Weights of a small transformer language model: tied embeddings.
Each number is 128 + 24 x the weight over the matrix's rms, rounded and kept within 0 to 255. Layers, rows and columns count from 0. Numbers have three digits each.

# layer 7 attention key, 896x896, rms 0.0526, rows 161-192, columns 384-415
142131146144139133144145104142127164111117091113154100122180146104142120157107174115117079174140
065114140128108128106122175121050156129181109150088078148161140125116125086138161113132149086159
129135118129144092178121135102139179108090126156151115150127159106177154123137134103136117132144
143149142131126085136175136088159131115110102129108139120120121104108115107091149104131128137176
119180129126113114149146066114168163166116156082134134139185173134127177149132096108139113166119
105109125131081129122146160154135121119090181123198106199130168141198118139141162151118139125075
095118121177138061118134112106151153111087133096104146124119113135128113110076118152110154129105
097131110135046141130135153147147181104107136117138120121132103143110096152149163107176130100139
182142118130107134132111135155174092123158160113156067169182128107136085128110084144114150186155
181094077165140123065122111118163156128122119140144073151118114102148148100085124144130130063111
180176142082124132075143057147136147139132120163130143142138131115143109092093135173054122110143
079174106074195132164121154136115121118108172095117117104155113146120137112160137131158116189134
072121101132127111147144120135107110148164191146147156138092153127110108102168093147160155155156
183146160154122113089134165097133078079120125066123120117163104083146098150149177122148079132098
148067079141051143081108096103095179100182120120100113155120083124132121106137080152109150109097
089069176128146152152129104151104124142115096152107147116129167182135097153152113129157192140129
103129125145130110132145123155097154153129098203133108133154097139135091136091101146137113141171
181118132163086165151135099131115160146138167138123164155081083107091127132074169098114132093096
137117133097119130110179102167146149124109115169155082137133058132077127087107137072187126136160
134119153147118113190131104079089112118115112159110086124149070141129125118157131143141132156146
128164080112135142089165166118131127121076146109120102150105079134181073173131103136120126172114
133118139137173118143171141099139126084175121166119131156120105129127127135149129088092138090116
128159124129149104148161103117134108104110121163146080127125156103133103158120152114095108110123
131166128112169079099158094121106141154125135177186104139186081132153098138115154175146147122139
134100108118133096175133079115097178134116117130078175138132080127120133124120120097196124109152
099152135155150135104107156124132120122177145095129102092197147147132129128096135104123121095139
140152118104090127214115111124102159127125106071055108132090104136143131095110143131098185111153
132069153100102118125147147162120134115142131087087155102119139162142126142133096087159157166104
108161117074142126098100155080159156094148175131122107124149131145164116156088094157072137157101
086149115155123141141154191098139118116119143056089139144136099153123148151104139153118139044178
153153110083134094090103113158122156122121117131118058129116126127113125179122116189149120149152
152089141143154138099137147109115137158128088130133140154090119125136149151111150074130117114152
# layer 7 attention query, 896x896, rms 0.0527, rows 162-193, columns 384-415
169138131146154158111159063160165111127151121124137168165107117139097098136109096146155147122125
081112116136191121136151140101098175147180138186135142100131124123156146048091112167160107158119
071115093095167107171114109090111164058106098108104079128142074085133103131088075143132152113137
097152154159101134130124104141092134157111117104147128145134111118135065135119113114172106183085
123106166144116126136134144185097119129081133120103141138151118185157126171140188148157094151137
120132101082138099147156121185114146160066119164125139133143149141092083143130044175115146107175
175099153116130172173128120120089120106099077075165132166042120125176125116102115156137122134146
166090134141175097109105156071122076101188120148090099155146156146091111106131128119122146102082
165110103148052133154160173125138069153122217130129154165149164136111114104122121127152168132100
135115141148119108102130119143102129116061153158107182152129167132151107106149101097103138097132
134123120076066121184080109215154065105107126113049112116084111129107098138175129093142110155120
164126117106159151105108147122169131120133132145146092116207116107111153170089075099142104126149
132131151164140098108132139123140227145206114118163136165113063149093117089117126104171152162165
132138177158131176098138092129109153102147156142147161116145174087104136074144115127139100118084
112123138149151129166144147102142126074112139128086129096139135128071200106177086132134195141142
109149132097141165128111146090154168148137147136167122137160139195144152187110098114111128094129
063129163147113099097148130162163162146112080121138112180126115135145139080122185095103099164148
132110151107165167096098095162139143069133147117126117119131110130124178161138109075114164108107
143146093130126144146090150115071177103154093114151164122083147103112136111081065149134137125106
166165178084137157103069136103112130124120164098144097167106131089134109186079130102106077114117
115108088135145131173134157107098133143101136155142113155156142109102144098158108108115156119081
127119095116142079108131124152121124100118148069135103123142111132166126097153118093097117102113
099235146108136106144100133140154146114153147187126159122160126109155147104165102118138134106172
151178150101137135115192127116110076168082118122128170160066137134133116128094175127068125144119
096153113133145107126117189133165133167149168138087154104097091161157145173171165145135116106148
103159145107152129144174134131077176138114069091129167121100155129089136138079126149134104149123
107100180139117096080149166123141111122149113137104133134166150115156161126099041109117126124141
121108091086057123194143138163116108115107215142134120154165150185130131207139098115136113070108
105168148082155143106149133159129143142143141109126194158120162117141133165104113119139074116207
149132129154076118115151149114170164154184149164205136117132121053132139154127183120087166140161
114170116118140102126104137129154175097092107133162138080108105086108105128104123101102133104103
153126142104137142173156143122090131167116105100128134123095088081151158134143139138092113076121
# layer 7 attention value, 896x896, rms 0.0526, rows 128-191, columns 384-415
123136186111108144086124162127129116059126105084056111133100106088154178103147112135062119113112
146133089143173097070137152105109102158093117127147122113080106090147164112130158143123131139118
109148086069124054076129140127150061091136155154101084105108041155130129142195131157157177162135
130117132113138160124196101139098137134128131180107205115163137127123107129169115180153189157163
113125130131184142150159095141090108139078122107090098121136131049121083075162119102179130126148
047088132157100114165156063174161104095096157083105109126079187110121145113095167121098116137090
171190158126129084097108133099108109149161149086142103133104152078098159075110105149118146113115
157143139156137139093116132167134071146154164132051189167106155169143151162132108165133116158119
140108135124118137154125111082110100102096131116107148160154102126155122184157117132151135131149
095207124090148119093165117143131077190119141167105147160145099105077065157135124136177148159177
148143090091150075107127141147127135112148104173085189113109099151155123125106108149124155134123
135111138117142135116128154146123189070102155108147098116154158112108123108151171120116104100085
120099127135107119133154147096149083113107156185134164143189110144126127118166084123134095111089
141157177102147088100130142119142149113215087148155148095094133091112160124103110125165138138173
121099116171085076191193149154169149088100120132076142141123135126115163207104094120133089135090
114136163126141130092138096124085175152170085130149113128148144170125157162150155120142103127153
074185150131112127151122090148127148145164141156084164089102166132101128125129120139139099137157
144153157135133144153135142151091211104158149112127130126132163132092170121123149116154167195129
135137105141101186137095158200183131122144134169102105131080115138131062133129119201138132102104
126104088135112093136101120106121146119126047173177115065119107135086160102168114158173165119188
174151152055164081109127138084120135149155123148132133085126114152118108134144072135107109192124
106098159140113124167122156132145144187167101135135078085098144146153143104132136145102167147135
136149141105066121121101108136092093161125081156089131127067157183140117124124146112178152091117
160109171118122156129164139176091076112194124145116150106113130137132136138141142103111130175134
123231120146121122103062122113142137133111116125156142140126141153107110144147103126096122123090
120176098116101172138136186119183155119126112122123097113130126171142142114110183136087102103090
149162109125187060091111146108111118109149105078115135149196091119134229103140140130118144100121
134106185168101107167126170175123066141097031165111116093108107070111108123153098126143038132149
111146157115088180133140177168163140162073136111070036086125215098174151154097079184080109153094
117128135138115127172153129132139117152142114106092132175125135096149096140151128163096129154127
118149164081122143163101167150100111123166126177118097107129172108137129113132111137145147094155
125087106102087152110086121116168150111192136223119076140091062098124150146158159092071139109122
109119125136091099144126107126112100116168146152112101106064103157122131106129150159110142172106
139121137134146139021097077156099144162143132116181130164110156116164121137120115123104151139114
090119073145124116113111154095153164094155140119134138164146155124089171110090164115179166128119
081105130130148166100094192150153120087141118144148139183146136132146147138127135145175107114118
182095102124144115153090149148092143093098142118165114179167154166164139165152161116120113135170
120151120183141111131117111143136086112152086139168106161150152120167122155156066085112120112067
119151143093150156113145150145117140132119142171099095107104176147111139112125142089054150084079
142140104127192152140073113152153137129128144138149080130106150119132123087194155146122158096146
106086105129083111127167100127155100103167128134101115131152126152115128105128169157117154162122
079121110062139111130146053114129159125068092151099140121090117136137156122094100135059112107132
166121122158170116115180146200131149079115146105148090144099122124135086135150108118093148130109
156140144167141148104142183105111119132161143122103122188134132143109152125105114118179095118133
159093146152148171109148078167123167069112115177114062126095154118125095103104197186080104105126
142124148186168127162063115082118114140090155175102136099131105109118114137143109117135087112121
131142094132162115148141080160120148114098128143142142060063138132136151097128090104115155196139
106126148146136150096062078152137114149157157154139158133090120193130153129115115114134195157126
131081085149139120087147116177149100165148145224110152135143092134111125133159110084125126129116
116176115127189128129136101117144116188097140139102137124126146129128178146128116162160101136137
119161164167117164102142148160173140168165106100166117119129134190135139085135107165144149127114
173118089088145148129165126128099119075141166122116107157168144127155094158109094144127122085112
112115168131109139096122137094128115164106140099156165052115114158161046108164111096118099174128
127108100133131117116133116131126111109133120106120103101168134099172132143190125085152141123108
128156121080124137096092114111117109125152154118120139137138109100108148151140143119149151147132
114094161193111129123144114156147212123112164068118140138082163116117162162156099151133109112141
144122144131136116099091123143150180171103139165104121102133142094119116046130147133127162092114
100121078124129132182106107191135096171154147134121163135138109109089119122168182206123136164100
143098125158140157127141090115116111101135129082128146136144145108109120117091112130086082088116
126137121085116144141089172109159151110128193113159105125186111160179102167178163167119099140073
084173149128142112128153076110124076147151116182136071150132162101143155185161174158095089133110
085162158092178141120090127102131126149154127114120129169112146159129114154125155129092166135127
095083143171165129152197170113095109134149115128062117087085117075130115179110130145094124112112
119119163135159179130092148140144097108170097167100130156089144130135160158117130097105115046056
# layer 7 attention output (transposed), 896x896, rms 0.0686, rows 128-191, columns 384-415
094133129161118156118120102088111093119146102110126082137111130164135149158137162128102099103084
109130119147125121170107102092126063107116204114111140128119120121118097120099128154158098131158
133154098033088112127078137081120121128137123142125114132086136112130146099145145119102118061143
125151119145103089180152094116146150096106149165142120163129121175066164127102161116141108113138
096161160167175101163147161127105149173119136120114200084174125152120186107065124170117106096140
138106138125126103184134096150166081143131128154112136101146085136079104098081179156173160159124
122130128100136109142121073093108090120109150131142138140088127154102085119114155101116136131147
152116114174150153168129134082078090115157152054130129123136192124119149133103158128088170144102
179099183102085116129111156145125132131155138109142119108138139080114129173065127131143095099110
129174156111104117140140089135114107135075113121148107110138105105155128136118120115115139090138
111159115104124111131176143121119122122133138160135081156126083121115133124114098102121146123118
146097122098121102125137140155144128114152150127099128116123173138151156141114144142105118092137
184100164156151103122104135107170119139131132131170154082084136107097110132134142090161070135129
138114104133154096118144104092144098168149137109163113118108146126090117181124136151138171099111
187156136147144108102112126127142119146102123095187109071149186099120140132134127095147076111119
153141094138139134099137093167139136099117155090155165120131132127157131150166157077126128116107
174134133086133118120137073146081100179166110123109155191167154116103144114074106119127119130130
159174074110106155122122071121135126165165079137160093139152133171084111151143154130097125114171
102127099145128102122096133153128151135156118079147101140157155151150125090105134126124118144157
116090080107133148110116102119145120134123082150125135126124107127118131110104108152098145135088
180156134043106142149121172124127124117113069112107130104152093128116109107100105109140084153106
130118097096114138089136134168163158142127131076141134136109173146154123071104144074158136139173
094165091096108136111105143111139107149104106135088125165135089145107128160113171155149132108065
145104152133138138146125154150094109097157147157108157141168083113081114196179101141136154154177
090105116158128094128102109107118142130123186136154125081138160164079152102141121102107143120118
172174105110136170137113132142134108154135117101102103182177145113113143125084156085144161178149
131115133131151129122115129112139121132143167143169117123092120175147096117158122133115075088175
141145105087127151114144122140171105117147095121107128123119093077143120119118085141156146121074
127124172134084152202187108113135135150123143093100157147131144118166120157152137159163152109169
130127124157109129118071120141152139131116138117135146153132137136111099143085175149122103115152
105145122115110093139115123129113124134117118109088109135122131161084130105115141138107149120134
135163143123117151117125135120115111109076122165113178116113130108114103084097103185100131088146
047114143139148161144113126109145110115130064148108120121106109123108129168128100189120201123081
101115097132113135122139146133109066131109115133137086140145141148161153101131127154149189151172
142111113100136117164086154119139135081157101118160124103164092115154088081126104151136136118152
166151156127112146123124115132084156140135147110106142162151125125091113120118112127133120106148
118118193153102125158126090166147194182150085139098122131090135117088138122098201129136106167124
095120137104130143139093110143128108144173153063122162124064117122117117148099133058134117085131
088152131122098135134108162142181133145103105152099126136133136165123142116097100134115189108112
138137091142164131133166098100110074108072095116147081135088148136163199161144085120110184157146
083132106129071115136121117100106127102175107141112151103112098155114139085115131118141128105177
130152139113174129136120120130134201122123128175130143097115143128113137105147119137126115107135
101135132155112104093125147118139136143090104144133165145127149154120126150138131125096123122128
103129133110157119145124124134100133122128136127114157086118129101171134178138142156132123145149
143148120113119146143136147143095112139140129091112109146085085160096144129107140109133110093180
192135131202095107134120154085138113107092156135120145137050149130118159165159108152166119116168
109107151162086136094109097099138079086150117139155128132149140119094183107166103130116125104136
159109089112173096113152151126123133105143129114101171112124177158159142085102129125124122186105
123089096134133140129138146124128142167118125133124133107126145152178129152096145128106113159151
096133043119091131106171105101149151148110177090151137099123092137161091144170061142114088140123
157153098134151080094144143152090146133145172100145100094098084130154100135185099129141180136171
141128146172192143135128100082144132137125073149117116124129153125139123130165059122136128145111
108135147098100129124127149151107134139119123117118125131105155120130103182127097158153151097154
093111137106119120148187130102145100114064125132183171144155118129167096143081102102128146124160
107134051154126147135083119140123108158167084127127164098089134137105075079111139108102102110086
138114093152140157118142124136107089158147083132096097118117099124173184164141107117138103099097
153118154117163158122144147117157096196120085122143150188151109116110125172104192134119066146141
097088130090141088122087100083113117105116131031123115110148139132123114097125100131120076120163
116145128132141130122103172077183133127156121146111207094103146122174117133089143151081145075089
127127116135062172096151137134164137127116116099129119093146118135132146131101161133086137122124
156150093092123112119112111095152128144126138137126124117149160123132136091117119080124169136137
096106112191139112145131101100105079069094138153159127098113128122116120130142131160082127181141
144100112132108109125143128095148119106109144117096081132125119106092135120159125112122107130115
153135107153163100083128089098138144144126143158116145130128116179161134151150154124174110128126